python train.py --head_dim=32 --norm_place="pre" --norm_eps=1e-05 --positions="learned" --init="normal" --init_std_o=0.0 --init_std_up=0.0594 --init_std_down=0.0 --lr_mult_down=3.0 --warmup_steps=200 --schedule="wsd" --train_tokens=112900000
Each number is 128 + 32 x the weight over its row's rms, rounded and kept within 0 to 255. Layers, rows and columns count from 0. Numbers have three digits each. The size before them is the row's rms in percent of the matrix's.

# up: layer 3 MLP up, 768x192, rms 0.206, rows 50-149, columns 64-127
# down: layer 3 MLP down (transposed), 768x192, rms 0.256, rows 50-149, columns 64-127
up50 096:112117136156114061133156111125135104110132195114155102162145176117171150110203123178080117074130112132147150084137182102136109147146123116075118119137145132096148150135109151117107152168159179
down50 097:138121053084143117102164142147171129140074122167083159097126129090130151167085144131157136163182159074088149116141084167123168122168160120163107098093130142125162144156090075124117161110101078
up51 114:103138098144141125167110132096202112152139155137125129121097127140173116144104108167124158174147149090138140134157121100126122106168122085116110116141083131122096148154104065101109150102102143
down51 105:140105101107125194139156182075086105149136050165172156085124127090152134156081100116136128182154116103132110142108097147168089098128212144130091098098081183129161158120118104181141098168118083
up52 086:146121067187151116153143128115155173153138135109140113154219118033142206103134149128126094125174119091141194157180169175151108143176128118125133199191135157155138148148116118115116150081168128
down52 081:131143143091147169072100154118142100201154075089086138118176127183099128176133138138150165159094158153179100111107114145113113112182185129187123078097115156147131107150105149100085158107034086
up53 102:143113189144145090136091109104124132113094157140102139124197120142100091149120059192174160072122117120165089096184070067110141168099137112092102145148149185145185146107146123157103109155163151
down53 108:138093154089171148092122197097161123082068052122166117191161140116150085134093094079140157093144131173078092079128110110109110107122124113146098121102100109089173176156096150096101182136128165
up54 111:086136168129113149097140097087143158138113179137137115102074170159110123094139122122089160134140154076130146134152096119107189094142098112095142096168115094095111101130130086105104124166096129
down54 112:130125127146083091133143079104095105138120124057147070128127145114150099121177117115104158119135145101135085138104102086141099115131046163082176133175152197131113093181137135074128152121123145
up55 100:095126150162123176117091115108078131143128132128146158141192174147142146108123112145110154148142092125082114185179133142111078106146129123161190096092156086145151107136162147180101146112145126
down55 107:093111168102110156106142181084149124161121129141156160143166101167089068165096108159179105104138087115123121093113127153143128057081145073104140090114112127189125165140086169023101141094102113
up56 091:160126151187121113154180133093109113150099100095224105067136177165168175119154082076133131119098131102174132168168134127061119113131150177108200191098143152138115128112077175103162162154121172
down56 094:077132121139116127133147104125186197082088113129091176120163131171120087160091132139083137135186104180175165134135200130092137135091173153120131140159156147119155136131141126153144156087144124
up57 094:128137066147103134158108131167120107117057108145097126137161112115152103187102118093099130068133124134114124093113143070084162147161112134129124129111135106106129141110105120079089147050099129
down57 091:182145201168122179107106157106118175143144130127193136121137190107147140134128110072106150130138060128117113154157200114085111120131153099120216095086172129138188140149105163112148162088117110
up58 100:084118177069172184123156143140107109145103081171188119108126114156092144165129104134156138122136152129101156181138161156108152103092126128123106086132090073128086125150109113106129091191203247
down58 089:137101103148110120156133155169106164130091046156167099126135102128198154144126115144142212123121216133158094121138165105142083074094144139145174087139146135118172118075124121065139139072086153
up59 096:120080171140157103118112100153129137148093137149110106131157106115143165182180094143150105157175166131148145063122120195083094111100115113129207158086116147166086141182127117110103122182168080
down59 104:086174079107103038137147111177172129097150136102100167152101088160125090099065140095157175176102152126192113171106058150160174118123116126126184148125114115135158139137129085158104129132112107
up60 106:191138149142142128103172128166153088127205119138149153090131129087118212148155141136147157127099148095110127219191181145147149058173139136068067130115115082133127095134124129124096168110115139
down60 095:121164103064134082188113099121128064156161133116068142160104143126117111131165186165101113142091099117127074136103073128186089142107165220122139095104209151130196153144134098090203085153120092
up61 090:144091153152097152137087149119110112140124105134095107154125101069197129086129125138153115170169168145038101110114096150144094131126101125152105136120121101147053133172085155143105191113131146
down61 090:117146074145135153071142170126075127135137169162166136134115134164139101134136119119139165144141122142075162116108122119144197107158152113169199187116127187168126147139114128164155138135144067
up62 093:195092117128107171157137103161056117128174099136149159117092089096170163136091144090105067119121063180103123119135155139122136132126146142089128125143093126077145168168150090111096154148111128
down62 089:199185156173128146125158127080144149177124126109163116195124090135128136089103140104160115173141111090171162110194112120085116107166126111136158085127075102139095128074178159118132174106191117
up63 106:114075152164126106141088136141174119108155120184175155179058127106119160147124115190065114149155175140139077182159102111079109144093129144106158141161134168118130115181151076115105196140185120
down63 105:129103130075157217115133111135163159133161067109043141128096155144169083148160118109085127144136095136188115069085153172168117130097121131159130102086156164121134105091103092108170137126138137
up64 111:116159154163115139118164161133160082107117125115122122115093172171156113144098089074121132161108133154161123075128150098116039200135166175110109117119149138097185142132152084131104165133082170
down64 101:124085149168147126096149155091104112138172208186133123177124179114159149159138127140106150161119099112061156123103150123216055179110154158143082145125151106136102138152114063107084117163088168
up65 101:144087101145139162098089168125135081052074184148152112145137094148097175201137148119098088121109084103096152172089165161157179133177107136140161082169096158139145207127069136171128092147181135
down65 096:189095131075144176089117123130108128131144106178140135096136114164087177064108034142109128133198095074147146145118133165145132088169115140140143181113124111210089065084102146132175096163130111
up66 104:160077136118149084140095155060160132132081145179103170109114120139113089146132117076088149202089145126087135114076112077141119158132128105095147159167117143203175117126095108103131120122104159
down66 117:162166107074132174110110112060138171085137119171124139117122068156091110140142155110171145169114134141153128112099099120184146115151104169086191131121109147160145111174101106140132089053169150
up67 106:134161073130132153155125155171121130131146137147128117183167118158120137127188155086109107061122132117069132153144112143113165128126094188142195067170119158058109089131200146095168175179114110
down67 115:176156073136102130173185205185076128096158113130151152093124130114136134108129169133081107136124136159086123117125129121163083103082138200131108075129143114110150102128125161138147150119153154
up68 107:122113156144154156131180126137169103099121202146113075124131129057077192135110133086168120137164135104178212103156123153110143125102122189106125162185128121103188197189124136079103136128066095
down68 109:139124132150136141127112122133120130086151128086156143130160114136157189086084128162153141105136100104092128159133114150159078165085090105145162107105101103132011149163163158172137065160096084
up69 103:128145169166119096125141167151106050145158159129131082096139200119128173166159096070112089082111176119129104113189102088183157089100152083152182078103134118099135134169083159165142071108170115
down69 100:094131149189165139130121112132163108122147119154140088135111173171161166161126096099109144135119141145164172108121164080099096137111148110231145165132191164101173140058147163109153110060091098
up70 101:076131170168154112097117163065083153101151144127141115081133077190119124081123137124108123158058178099139126191142093118139144122097158178107124133150171163081158160141081121131124184179136141
down70 114:093208137130137104102118118065090134108134097066190086150160126173094103159147118105151168137116151124121121159133088086095185129151117168130076141165138130177121150128105171115079178154146108
up71 095:165160105147145159158104128146146145072107152167139088108120140122107152122123122168170123082199119124105136107188124157108137086097141148097130137230076165091097192140140148072141115118158128
down71 074:127153134129128112082118153172171087197140149094175078126145184164097145117076124124135110143049108182107149162139154108152124124117114123185158119144125082101131079164086168137104109146168184
up72 093:195158165132106147166162166096147154181074102122150077144131114134138163158143119128121151120117090125171138083180126124101112096108128193096107110185097192165112178139180141135100106122128089
down72 092:120056176100107141168127152105132082126112163138198104116150100136168149143168098126128113065054098076080146158094139192116144152105100067190140110126100146093124139177118135095163179142156163
up73 098:085171123146122154135114171171156123110118184146051194157180184069135101099114144089153117121155113086114142176105103104092126109077070125089128124154079115067094077129121152164148124115097126
down73 098:193159100078131101099168147058123149067098117116141122083173086078119123134120120097147138159144158144194093059118091101176124144127100162145102127112114158121117053155142119143134143141174161
up74 100:092135131104135046106200103113126098081130102141141119148087170115186158123183105107146096126103199068046143114147111121082156142075155204135151123121172173124106146145081117081096176152146121
down74 114:111142161165152098135143068173179152110166060098133119133133117138138181117143179117110129167110108092149127139167139102144137087077125137181135131125145145140133152194116126192160137088089163
up75 096:107088134106107103140116120106137109123152230128112122133107120117125184118145203190121100132110143141079097126137130132128135140105119117111112101183120181092076131108117077108097093150173109
down75 110:112088156104188099131126123095155128096104102102160157077136146135069167132187171124146193071161161155113116176121159070114162117126150156098162174163130094139126175105142085152091161064117143
up76 090:142186192101164148107099148096143124131070115183176147147135183096095119125096135161212131100106129107139149097127179187128105152152105041132166122118154165110172075110131154118158147138090115
down76 090:142180130170108111139171121117115214186072136146132157112120184069140072112097121109090132151080149148099095101129113099196130129120190156126175110093104091158116112140060101168149115103193106
up77 096:074095172130170097127124095137086167060080167145085126153181080100126117097139114125091179135113145128146100127150165128170163107156126112124158087079134037131112043120140161175091124111134157
down77 103:161140116193109149129136106107074141055189150113186107190113099090114119121170071104100060161141176150117143035157130150134168082111153111105197107114121150112149119137128105087138183092093111
up78 097:136130124130186110123102088103149181115146139122081128108170158115152135142215081066124182120130097095110092154169121137080153136094091042140151106161128121183131147140162079130098163096113135
down78 097:150132054087133097137119160098127101142124137117149140147124144164088100126116160160105140125126122157153085123091149150168120114114140185097144149093163103148148104128148126104110058126183054
up79 098:129139071119126104133197160172142174136136153112127119122107084107135139137152156156130138124138165152069132130104118104076178187099160205147116090145093103123118151088147122108127237085109134
down79 098:090037110111136168099136133104167087150103080125167097166101177122140196126127065119172101090127172107154128112158180108076123105084213101176134144118176152112088097110124151166132205158130140
up80 094:136124115106112136143146131152097081050099120145066155107120164154085039141169125157118130095125081154124150118167093178158121101087172118106088160125077165100134122195138129151200133144089108
down80 092:159100152159197119149128104188125097154163181154092172086132096106181188151131092085136092129080134086141121126105183184131138129092134124151157113063104092134125146185118122104146189091166075
up81 091:103135148180123106171108123149095166101145110212162096114175102039150114118124118111151134125123104146129169132172144121001135120078144154110095142174171170150107097130085160138153106053132119
down81 079:149147126044110137087169124109175104157166105048121115100114139182142109139087115143126090103122130119146105140094087115255142144131165114151189120077077081086180146113102087117107131192091115
up82 100:118106082116122082092097136154175079148140145163183154148112141153176106101130106136135148184135112136191072135107107195090091125080123148072170138133119093150160160103165148161092127158104121
down82 095:106148147120109157080098112135106089088089113104098133145136090102148138182147104077126087157175069118118123111116178094117157161114112081115174119134113131124112149137092076106126095149162145
up83 087:095130123138123138173126072097148100142167148138173127136126122109083147119100102166145136129109165092158146105107116108122118131107074155155161059085160092114091142068139037205155174136191147
down83 089:145125130119147142089139121086100119135143114120158168162206101101143169177119100083204136137108087128162141132145142084109148122120111174158105120115102165200123188144067106110063119089069125
up84 099:168147161183113127135107147122200073166155192109110192150136147156146138085140150173143139091124204136156119159090174128089121094168146169147117126153115152157147146124162160146077161140137115
down84 101:115110141106181080125117178133136129111152115115162076140140114153046118118128125125094139102171139113139091168140101091125151142121142128081103140146114097161163101172077217132103083081092134
up85 102:123168169142055141207142132137156130154090158157081107114052084082147123105145122103124124090108162094146180127125150119110152113116085132138194145166131070101109167127116134207102117108129166
down85 101:194205175123094102132181141100125071049128102126129137133205175137083088098110137198110154136114128173084123040227109162153127115108153115133115107098132093129138128159107174098084111121163115
up86 083:085153038143116104121179080114156123143145181148143129146083147125106143099156134181074151114116088161188126160112189126126134150152091089111096113137092108151067105175111131078151193143161099
down86 080:190136144123125102177082161079180148139103109070133097077124165130130086097091105141067129144123034132156175106098097125171136093144126161174129124059149123124135104081118111106152131052127081
up87 105:104094061111088113125106144117129133164153148128103116145213111163128143095165130144162146175139145166126110146130130069051041107133158113148122138201108113171174163178142164133155089104164115
down87 110:134102120084132101144154120161103161095082203094175165116086072166160118143132153064107145055123164130171140064136147118123121152125135149128149114102093152146097126147086134120051114158117170
up88 100:072146169131142081153152072128166143128046080132156094089158130110166106120127099133080146119120092099140100089192199138113081171184064164086147074071206141109099143130158155143117106128121093
down88 092:088140128159126110140146116153118132184139093134180135211150084133156090138116196140157115135086139121129127167081102142194120150134142117182097119172160174128073124102084154051107093120116096
up89 093:094139105104102138145115080175151136189128137140084151113074133143072124126158120143148124173107115125104150172106153109178115120108123144180147099140109123178126140116071150152164177143174168
down89 092:114107105113119126179114175122170085057112107122149053100110067134117149084163153133104126164129157100098142096134045150081105093089156131145143058071139102133126174132109142132158165156076102
up90 092:174134140130115029111157127109125111080111121088139153178094181139169067148151119153151164117104155173087120086116080117166243119091135109107144181090103109131063132039140160098093137145184179
down90 088:112087131110174064149148093101115091103119172114167106091143090160084158106092159161105160168104179123098083146171100148169162107111121145140171073068119123175046140184124143099131152097089126
up91 094:082117186099064109095079073096115160124162139136103106159128149132152130123165073127118068109138162104077123150134167123115107162120142125138109147111117135130112115098199144150112150154109138
down91 095:104151103148209173164074144130182122162110131108203165117102139149149076164101167160104099154147141182141110182124061166106141080133092142094157041119161081121147104142110115176135143126134090
up92 095:068133156121141085132195147129121071099127139134083129093165170132128198101160155115167110175178156111147156126140083134120117154098159143159150138173145134108085143133079126126088216097142105
down92 093:167139075106139105147068159143119121144168077089155112158141079154116096111158097119125127185043176195150134137125089084126169144122155122099119100087168122123152156175142119107109084137135130
up93 097:074122145150131161135169103197143122134178105188131106101153149150180138087109084121168143107166160137130144117076134177111169088179153123127190104138128134091057070119104111132094102071097094
down93 095:156133168144146134104139209151091136115149121168107133172132103104185121122152172075045136171164098127156118115048101153154131128136148136156045063076165152138086064109206139133121131129129109
up94 091:099100134185165120113121063060125154102108124122136117170191126136123117089133177145185153138156050128168140128159172083157140164074151104095141136115125113154166151173095096101121177101095117
down94 089:108120102092116142112013114125096135112150161127128104105081117134095134099132100163144119120184118080121131116164083133095138092146144124111037172141104164098113133094144128094123132079143091
up95 093:166081126128146191130109123115115143115156104124088127118200154088137123132162117137109129141118157143085164097040153132110099132145094084095118084079171122097140121112125173124096156136203177
down95 091:152097117092111116095097135130121161194160137154109156174092156105104109150091140091126114131157126053178153147124144106197116111134124131083056184135086142180135143086122103101122148111073107
up96 100:165138151099156158079146162113065094154074116155144120082112089165208139121223049131134142113100137116146150142132088140055115133108127160113111072134143124119132145165093152172143135133156141
down96 097:116179150114179128127121080127126182066182153114153106116158123108155107164083158155134075126102130122168149110162127123091154104085137187141059147137093171089110115127123157150131101113131075
up97 099:123069180151120182137123072142179117125151153155116107152156166122223129124143145100105137115121128082085132116105142114047136175147092138131097137093106155086114126082120146149172116131110085
down97 098:139127102116115163089081148130166134147107136115230083160132103120222105115136060107120084076174138168109131114141140121098133114144091070095182082130108149122115136132125117154141161109196075
up98 090:145111104113102120126119076162143097104147110120191199126126153144160127159097140116081124148213106147127149133151156095084147128137056164123121109152112081120143085167113134163131129115162118
down98 090:125141133130123179106113120180168117133165103142129102067166126131163086119118118137122097146153096145185111172108145148157115104039151070117157094120197184145103156141124134078065124169103091
up99 095:146091078146189124124156096122118109084121146137124114120121172114108162087128110136074155118130067150154111179104101181156130154113122131128138147163125178136121071166131142143140164145134069
down99 103:149180087100109104159183119105191122099090104122108105108124102177078131176079083115158109104154066146150137118114171121131170074151141157198102120102140090142105100122141101143096075137155150
up100 108:124188114146133151166051084072152109122169161081121110093127143122082116088188118116115127098096131177087144126110126126093169094153157122143117134170137126078090101144103093155166045104129166
down100 099:114119092179115157147144091157103072112175137045076093077110140156130136148140139088150174113104179123101063120139151144111120091150175114142071115136109075165080143117139173111148157159089129
up101 090:116139158162175117112119086143115097125115132149158102175147097117082100087089099150127146163133119097103166110164159085126085103085127114205130136112107142092136159104142161112133140148115109
down101 087:117166139132155113142051132124140069154183152096119163130135128117140129115112105137118117134155088162080158121104131140066220140091089150131117168116145104124076105123142168110163130102172055
up102 105:055167083131170169106130140124086181077115146144130139143097141156095161121174133137137119129146131112144184158132125107072125165152141165106061094105136192124096083118131137175100170137149079
down102 096:103152161185107118171137093098121113132086132148160132062114171160135099075148131155101096130131095171140099147167155119096128051166087163163079130176141072161138046074112181138168131139104166
up103 093:153106093127131155085133098100136133170122168131095168130138119143087146144099127109142087200126161112193140162158128146078109158117109123116149125136082116129093118168114110134150081128113109
down103 086:115123176138076083135124114138108158125123127178091067107157077139156110090174151108160126099096126128063115136115134149097161073121104062121157116107160122138109111059109106125130079156149143
up104 106:101101135194197159142101184123132099168148170151099136101115135192158150079119077093101118137093096165136086132178149067045143150100148092105116129119141120138150108091114186123092124157130110
down104 104:091127082120154177106128142140115171140139178111107101114109157116185159096140135146155159143128167142145185178122119120100207148164090152136170140153128120136081106152135147174079155131125111
up105 107:083119127135160117091186087130155109183154131149093147189133170135092197100145121163110077146096104084137145084152164093120152111122126131081136138137151170160083136099103196165154155106104145
down105 103:121112167127116113142085207137063091098128149169120144131122151154099096119137155150133192102107127119151134073120166127123115144137163116151110046080124116151111123147196131115181178120074120
up106 093:126122079158053144188192105166167133161176155140174110101125135087170174128108140160057162167096177101144132132085124170125126102140107206199181076136102155153161165112136124146124129177094059
down106 094:121133128114148102108181177094118191167113129098106115116151131106099113168121124104107115079153079085094094146084175112161112104142118108156172136139117124140109124164165143174072162112111151
up107 099:119121199189109137130156111142159171176138154147134151180134163161137114167078085187134139122163195110119105100116104117118077110122139130105127144089145140077113105121137137103097147132121156
down107 100:084166109151095104143122120110219078094152192108130110075112167128100198148100122145081160186174139086120136137124187131153128112120140133093134130152112032190111122120145119100155180114196052
up108 089:142128113150151097070146188183123133074148138174119112136147098142128132165155116111108119089176087091065161151155111144118095115054135112103121122162109125129091123082183065139113127072111118
down108 096:141155098157124114101101135129194185128121118159171164121129187169172124112165170195161070148128197170106099180098126130101162145118153106129149148119101192156141093151107141161121133133094132
up109 106:106179142127181092175118164102071132165156144134163116109130129074193110065177185133057107134051070146161144168191174153028125097111106131135153099142131177125099142141124165103093196132150073
down109 111:155160108100138146099109137124145135099109129134122175115078116127124109146181080113128150179135132150155166182103142078084129135120163102132203113104145155130121140119128115142118128160081134
up110 096:166170139167121166110123155163176078127105123167106122149135139064123108214181172196164173196120127160098146140097143151051137119149135104100093155140083100112116099161132147155165109111135125
down110 093:121122073059127116157175159154080185180098144116161132110085145125175097086124095115092118121081103102107097117123069110173127206135132118141191067115150129141120113109111124094137141161131109
up111 097:122115170143160137095135099156076184136094144168112194158115178124144103157158154104078130120117109169078154115132117102091162091091157088124109074139127134166118090129185101101116165144124103
down111 088:081130076110107101147166095100109222171147082076154100118101126167089129144108114118163137067162098149166092108147075165159112171185126137134125152100140094149162131113134144110163143075136164
up112 092:163124126188117124097136073122126114123104152155096103143071087132084133130130162177130129171104128141114085138113141115099134105129109128152174082101158083077093152131094120093136130089160114
down112 102:148095107171089152147127145152136162126082140060125124094047136093195086066139101107157080092150132119120147121125142184153161074114100173074164124089151137121097122112132136100092106109138139
up113 100:119193147125088127139142108181131119101108198143154130158142125181105202172116157135066088123093127115166048148150134087103144103079114101098170117151151082109188186114104172153084125197135127
down113 100:090160138113140126127151117127173085098130089152132107150118103163104174162098082124157148121140103142150113167115106099208051133145149126091121169113096125151103128128140167131109089120115078
up114 104:118167137106145072099132130146139122191135116114151122158104094149091081097177114138155125119088139099126156106159142116124096187127099131120103069135106126138092092168101124134171168115111103
down114 103:176192119139131118106188174128126152143091072115123200142175101136089142091154142103104123145165106073151165138086154163235175130179087101061100126140125122124140089126132065085138082092150080
up115 102:131126113089125122108149114149132134158059135098154108127130138155127180145183131144110154107121196119126139124139118136102116103087142168110159083147161137119174111149139163147097113172094057
down115 109:119170181105160142129129166179136176139102087047172180137151118165084120099116148125137095182141110158153183142147094075078061122085099209076145166117142196122167134147129111179089140128151125
up116 108:172123215074114119160142148188156118126159161099112160120132105071129134098135092194146059135113063175088133126129200128123088120150131126148141121164105119103077102183106133181109114184114203
down116 101:150092181135103168125131165099128126153125163127148129150090126082110133091101127102121092161088094112128134031134194098153118137181111149124138104203095058131096097101145105166159117079129153
up117 088:095166132174119093113113134161166166082131118144125148116088155178110091092154127161130131158143136181138192111141095148138095118133093133102093148097149127135177133117137131107126112129123141
down117 070:153137191094070086125151143110115085132151128177186115121127151154159192202109163153095079140143100123132155139097162102156165153117191117172171202098172049138169088130138177132121073135161119
up118 117:122107136139144115094097069164101144164076140116101122122157152094145151095170146156080124103138145045179103164158163115096079149122141144146156127158147184110138110100189152142157148176073089
down118 105:115178135146153147148188090141132126121106079121171104175155066127145126105129137073111085082174198175149149152060101148173136078164133149061065154065172149095122153154179076106144106116144099
up119 089:105096137122228129107139121109085146127089103149091128135146116100158128109146102144112169164149172139164138102102143137178111113147115118166128119168137165120118095103132139108115099063102188
down119 087:158144176090175113101110155125088146149173083124151139122136134074127087102120093148164119131139132155131155164124155165157115120139098103124173123069077147111116149131089080136129159130107137
up120 099:098204116138130103112127096058137145120181134132176159086154117128175124102128044148126079203103105130113062149119089106161132139091165085147152126171163131113161122190150164140124159138118163
down120 105:113166129125129129114129112096124149115142142166120104076181169145144164139038100128115107134117095155149110102099073117161127136125169120123066127153131123107106138145097105125146148098090129
up121 092:113085154128138132146159145177125119129128114176090149113129094167197168132146142118126108128177080143158182158139120131083160148129091124145154133135077075123102094098142114127141123083104144
down121 093:135141103170099142120117132152163170112087105116141146111091118079151184173129132171118159144117137117145085103100091046097115079096120109140087148156149160158183102151125102150153095156147138
up122 114:139100157152107125125111155145129104122086102103117177117203151130131096137147095081150155149147135130118116126141127122087155175143067174085169113128131107128100158099144155136093166184096138
down122 111:180134139140114152131093105140124125111148081106153202134169119131090053145094151072156216133133214155131137119190130103117125101149114115117180179138169104128127110091172137149137141175131171
up123 081:088081141094146156092129092095150091118071108144115110123093146045121110121085142151135132108061108142118090116124178083082157145081112134154138147109101096127115117102117123101152130136116201
down123 083:163093142175109147097115098131106174122149144090128135114137124143142130204189117126065101122167121103140113051167118100159123114150131159126136095124140138074117140159138141090032148157170104
up124 100:086138093153106097161138122110164100098102150100155110188132107083134137136139107080106125122155114144147108124115084116101143169123185108132130085210141156066173136100147204114118166135159102
down124 134:088138069149149102142106119166112102070191149140130100114109144086121088093105158107130141174174150079126143141086070143072150120109096099119105149105149152118171169109122102130153170129129116
up125 086:099106152083120091149154064101114109094179108141164048104148087114158133115081171127119099148077127097098113137134156154070095082098103176136170120133135089109163150112123096088114104105097139
down125 083:112179116112131148150147107130189141146099112168120115137195202213056167178057101030139105111120110155158128185153145155167136162164144089141103131128125135176176117157123054128156027090111136
up126 106:110056126150105105075139122122100104139139121084108108069091141171170118115135112053118116079159147156107136073139097131084073133101104078142124136164129089125076126175139162191130081128097171
down126 115:109088155162111073183114170140128132118161083120199101125124146191113179115103146104123091095158098161151128049105128090114121186162112124122121226139159115129122092119128149139059149113113147
up127 083:093137129175143138136177124150129110216135130160147164118158116169104143091167084153141145187121147129160141057137100123096146114130091107107167126189124126082132147159189149177166155158162093
down127 084:170114134153166111088122160167088145164105145069106141131131100065197122133163092123169148134138134074088159234063166154188109167127162110142151165104118135180144136097102122109166064116099151
up128 106:182083167103119083120091133158174137145137135081153117079121149108129129130124106152115141127152186112126130154126134085082137086137151170098114122167098084157117103145140117133143105164084159
down128 109:119114098148095120108149109128112157144178082117122103171103167052150105115157079137114099106159101062123154097100088089119117110109155061119156164125164165143154066182129130121087132165158184
up129 087:088094149118088125163148094171112171127154124063119121170140102140161120138114120107078137169155127149119138126119144103128057102123137158181123138176126156159088165155184164122164102112154120
down129 084:106151131098113182159163231133148120147088114181125179151085104115160068146124136126105085121047149117184136140088129146164137158177128110073106108075186135131165097124063146134090104120159063
up130 085:147100140130150121177167093119159137163120178124161114185122120103098099118164126151142112152156147101139150122150159068161130127095112135117109049160134076118110181093053085104102101118112116
down130 071:106098149139089120114086106123141079171158168109105136103140172152127161120143122133134117154098091153107099147194126155130124097134146080168131091153155092123120099132143128141058120120170123
up131 115:131107095111155094126100106174116061117096130185152121173083155145083161170144088150112135124099117144213135110121128177107142118150123178129118118129124106147171133194166119089150144148142166
down131 112:100175111112133099138116142119119163120132128144114090140084153153160113147124082119189178101133126149139168151084026175165162161101133169099076127116077076136180089089130163063151118136132110
up132 101:121104125164136162119117180145121166134143146088134131083124175115194130164157191047065142133131153082108186126082092150061148097112100107133175129166128184122166134127210107148053126076113059
down132 103:076200141130164149110152162147212148132176123074146121137120119136044146048127140191126190163137149127140178125143085121158111199177142137161078144124120151104077147139153100133147074172096156
up133 098:101068126144089139119134138115143076161121126110110118158097162060105154092103128126072155116107179169131106130194130161083131115121153168180119074165149141104144163130153133113145073187130103
down133 105:111139133127161131120126175146105180105145121123086107060096095140152160173067082131117127136084091077139166139128153076170107181141158140120136196186137165124112135100087112101154141151171050
up134 113:143133122125112142094152060152085121124137147114097138118116173085114133128055154082113147161154149133091099095129135150085108164113113190146115134134146106152057102123139153183163155141130089
down134 112:126172145193148108078167068137089093107170101149122169113093088098159106128097147146105103162094222072087091115123162198128143145161131090139123099097137203107050136116076117160149171196153110
up135 100:148077110201122193142144148161170104094159136098147095194114115052132179117122159157164094123137143124086136122111141052079153092090139152140158103142155103112142088161066138120140100126195120
down135 095:124097084106166122134194124128062084139088122128104083134152119130144122134095161158207199161135145152052163167126139158083114125073110106148133119142085072144116125146129132135106092122161113
up136 102:180150147172099144153180184085143134165161129105124142159069154104120109131213165133097096166140127208135095134144089123064110166096093151061119157161106088126203143184183153077153109165105168
down136 102:095116136127100152165110126176196105126098112051120150129128078175130149140102107131201082100135127108094186098108140123172182141082127101094129137104136186177056108137065120129172145102105068
up137 108:115169192171124146070109133105121130105135157130133155143092125108148132092086156102143119125086158112091098133103131148085104135079083192134157125087094134174197125197124154143144156191120191
down137 102:086104120134094093194143164126157110131127162146099134151150066117127130128200143128150154091136099064165143098115087161091135121164166126134172100175104128144113120137137101096147109119162181
up138 104:123153105115087083185142099050113112126135181150131160120137125113146168103116123136092139135129149094095085170160114130122161174160154103117139154060173103164154162127103139194077152132119173
down138 118:156115147172070121165095093109175141177170156169218102170171118137112156113111121165158159089120129144113109128187113134121145145159163128115099114109176112134185105063139141153083091087100198
up139 101:175106077104084082139113097076155140053139143142116157113118138137133210130142109210204114133081146081130157089153157126136124100123156104065130167150168148152133164153109114092113085152136153
down139 097:146132113115119131158136108101094129147112151092082097126113167098150153174110107074112124123066107168099105146114083115038171141165117080155192149128146119149098156113118137099148144125198197
up140 107:137141168166153101120134084124129138071119163114097150140164135146168125121080091152082118069115130107169134106149166139128117128160096101097056116144127181148152123134153166188169086141138121
down140 108:140090191113133140140179119170165099171123173055098100130169109163146118143124104094109110151139131108140139123155109107098144105077140123086139186095109167116136122097173157134129088150088150
up141 100:162129161153141151108107145122076153115134151126144157134147183083120126098160137083074077139108118113100135129072170159121167121101133145102137143167102139099060155196161094154154176121118162
down141 098:157127149135080128156133161104122111095162093081161173151165085128125138146104105187133126128145125080073109096111110127155159119153097129149164126081170099108106191104119151105140056090163124
up142 098:162103182059114146167123120130173182106195171144148126165104154124103081125109108099133123113129086180069141142127127159105094064195144121175188117133143110143131126154107107134101098127139147
down142 103:151092203177131066191085120174083138101144104124170125164169088111104081124111112042088104071101088156113112109145114172149114118170102149163157122121124112151154122092109110086148083093163156
up143 104:157128215174120131114161135093163132120175089161115143165115155155137163129173084135170089132143125124112122077193178110082128203110143119089162194111107127114139116197066129147142138165129152
down143 112:066130128116114074166123165148171145139079111141095108090122182179129163098122158154106126122104137131130132186079148170144179130141116109125149112153124121110166139094081139114182141140152127
up144 118:083168109164112098171109141085142074096149110137162115137064134105139114052097142131194132093092147102142170153109128133168121194118092091126065176166115137131134142137140131142092143134111198
down144 114:145128119124166118141126127084121178179141105138208068082107116111107113130154148115077150103081127094136128150098088088142119169157151122159109158163080143147115179152135100142049110122106125
up145 096:164089138115119167120102121120139060065192155163167107146115150117128120118101057137128148168120120172086154176146117151102108140034106159161115109112162093146142096056142181103124115205121136
down145 094:113126114095182123115103157099096094118138123087140158123094084091160127092153170103131176198086139136098157131148110098158162142135135060104125145173150109169163154144148120043176107142096140
up146 121:076151137138155120121114184100031132088116084147173104085116110144118161146133172121144139089112146116110055171147142051123073184117134134070101147184131119131084137154151101177079127179187177
down146 134:179133138132150157094107116100089119087116074118116090153120114121149166099136122136114144171152107089089089122172082111163166116142095091170057127146138093172108214111130125105057122116160089
up147 102:117136059120108125121176153143136115145133086118105149176125152163146109064070153130125109083164190118184114098161119140083104119104097072151101120190114079096138116155164166111137116077157170
down147 089:154077122123117125130171134120025123131114142059129139116095111116083100181107108148110165087079069170077107091163111138123122072143125122103162202119097135109171159140147123094154119167144151
up148 091:102157113153197160103147090145150142177120147042080113151101119124120101112111162124133110084139115137132175097162130118105111140105163112170124148111113106123075091131070141161140157150181148
down148 097:094118128100146157114097133107135085117117133133148127160112221142178155160077122115116147084124138095154188140131142125073109133168070107081110164144133095117112176098103129163107179095148108
up149 093:045141082169134119165154104112116141100137126166097094139114128121144127141147136093074101169136134116149147178168151174067100079097149150142116163091179085145114159154148098130163149114071095
down149 087:181129140102121167072126139121097115128141168101081158133138092106106112090160171088177108131064106106134055137071132133180160107175078162128151161106120148157084107127118076116057072130150110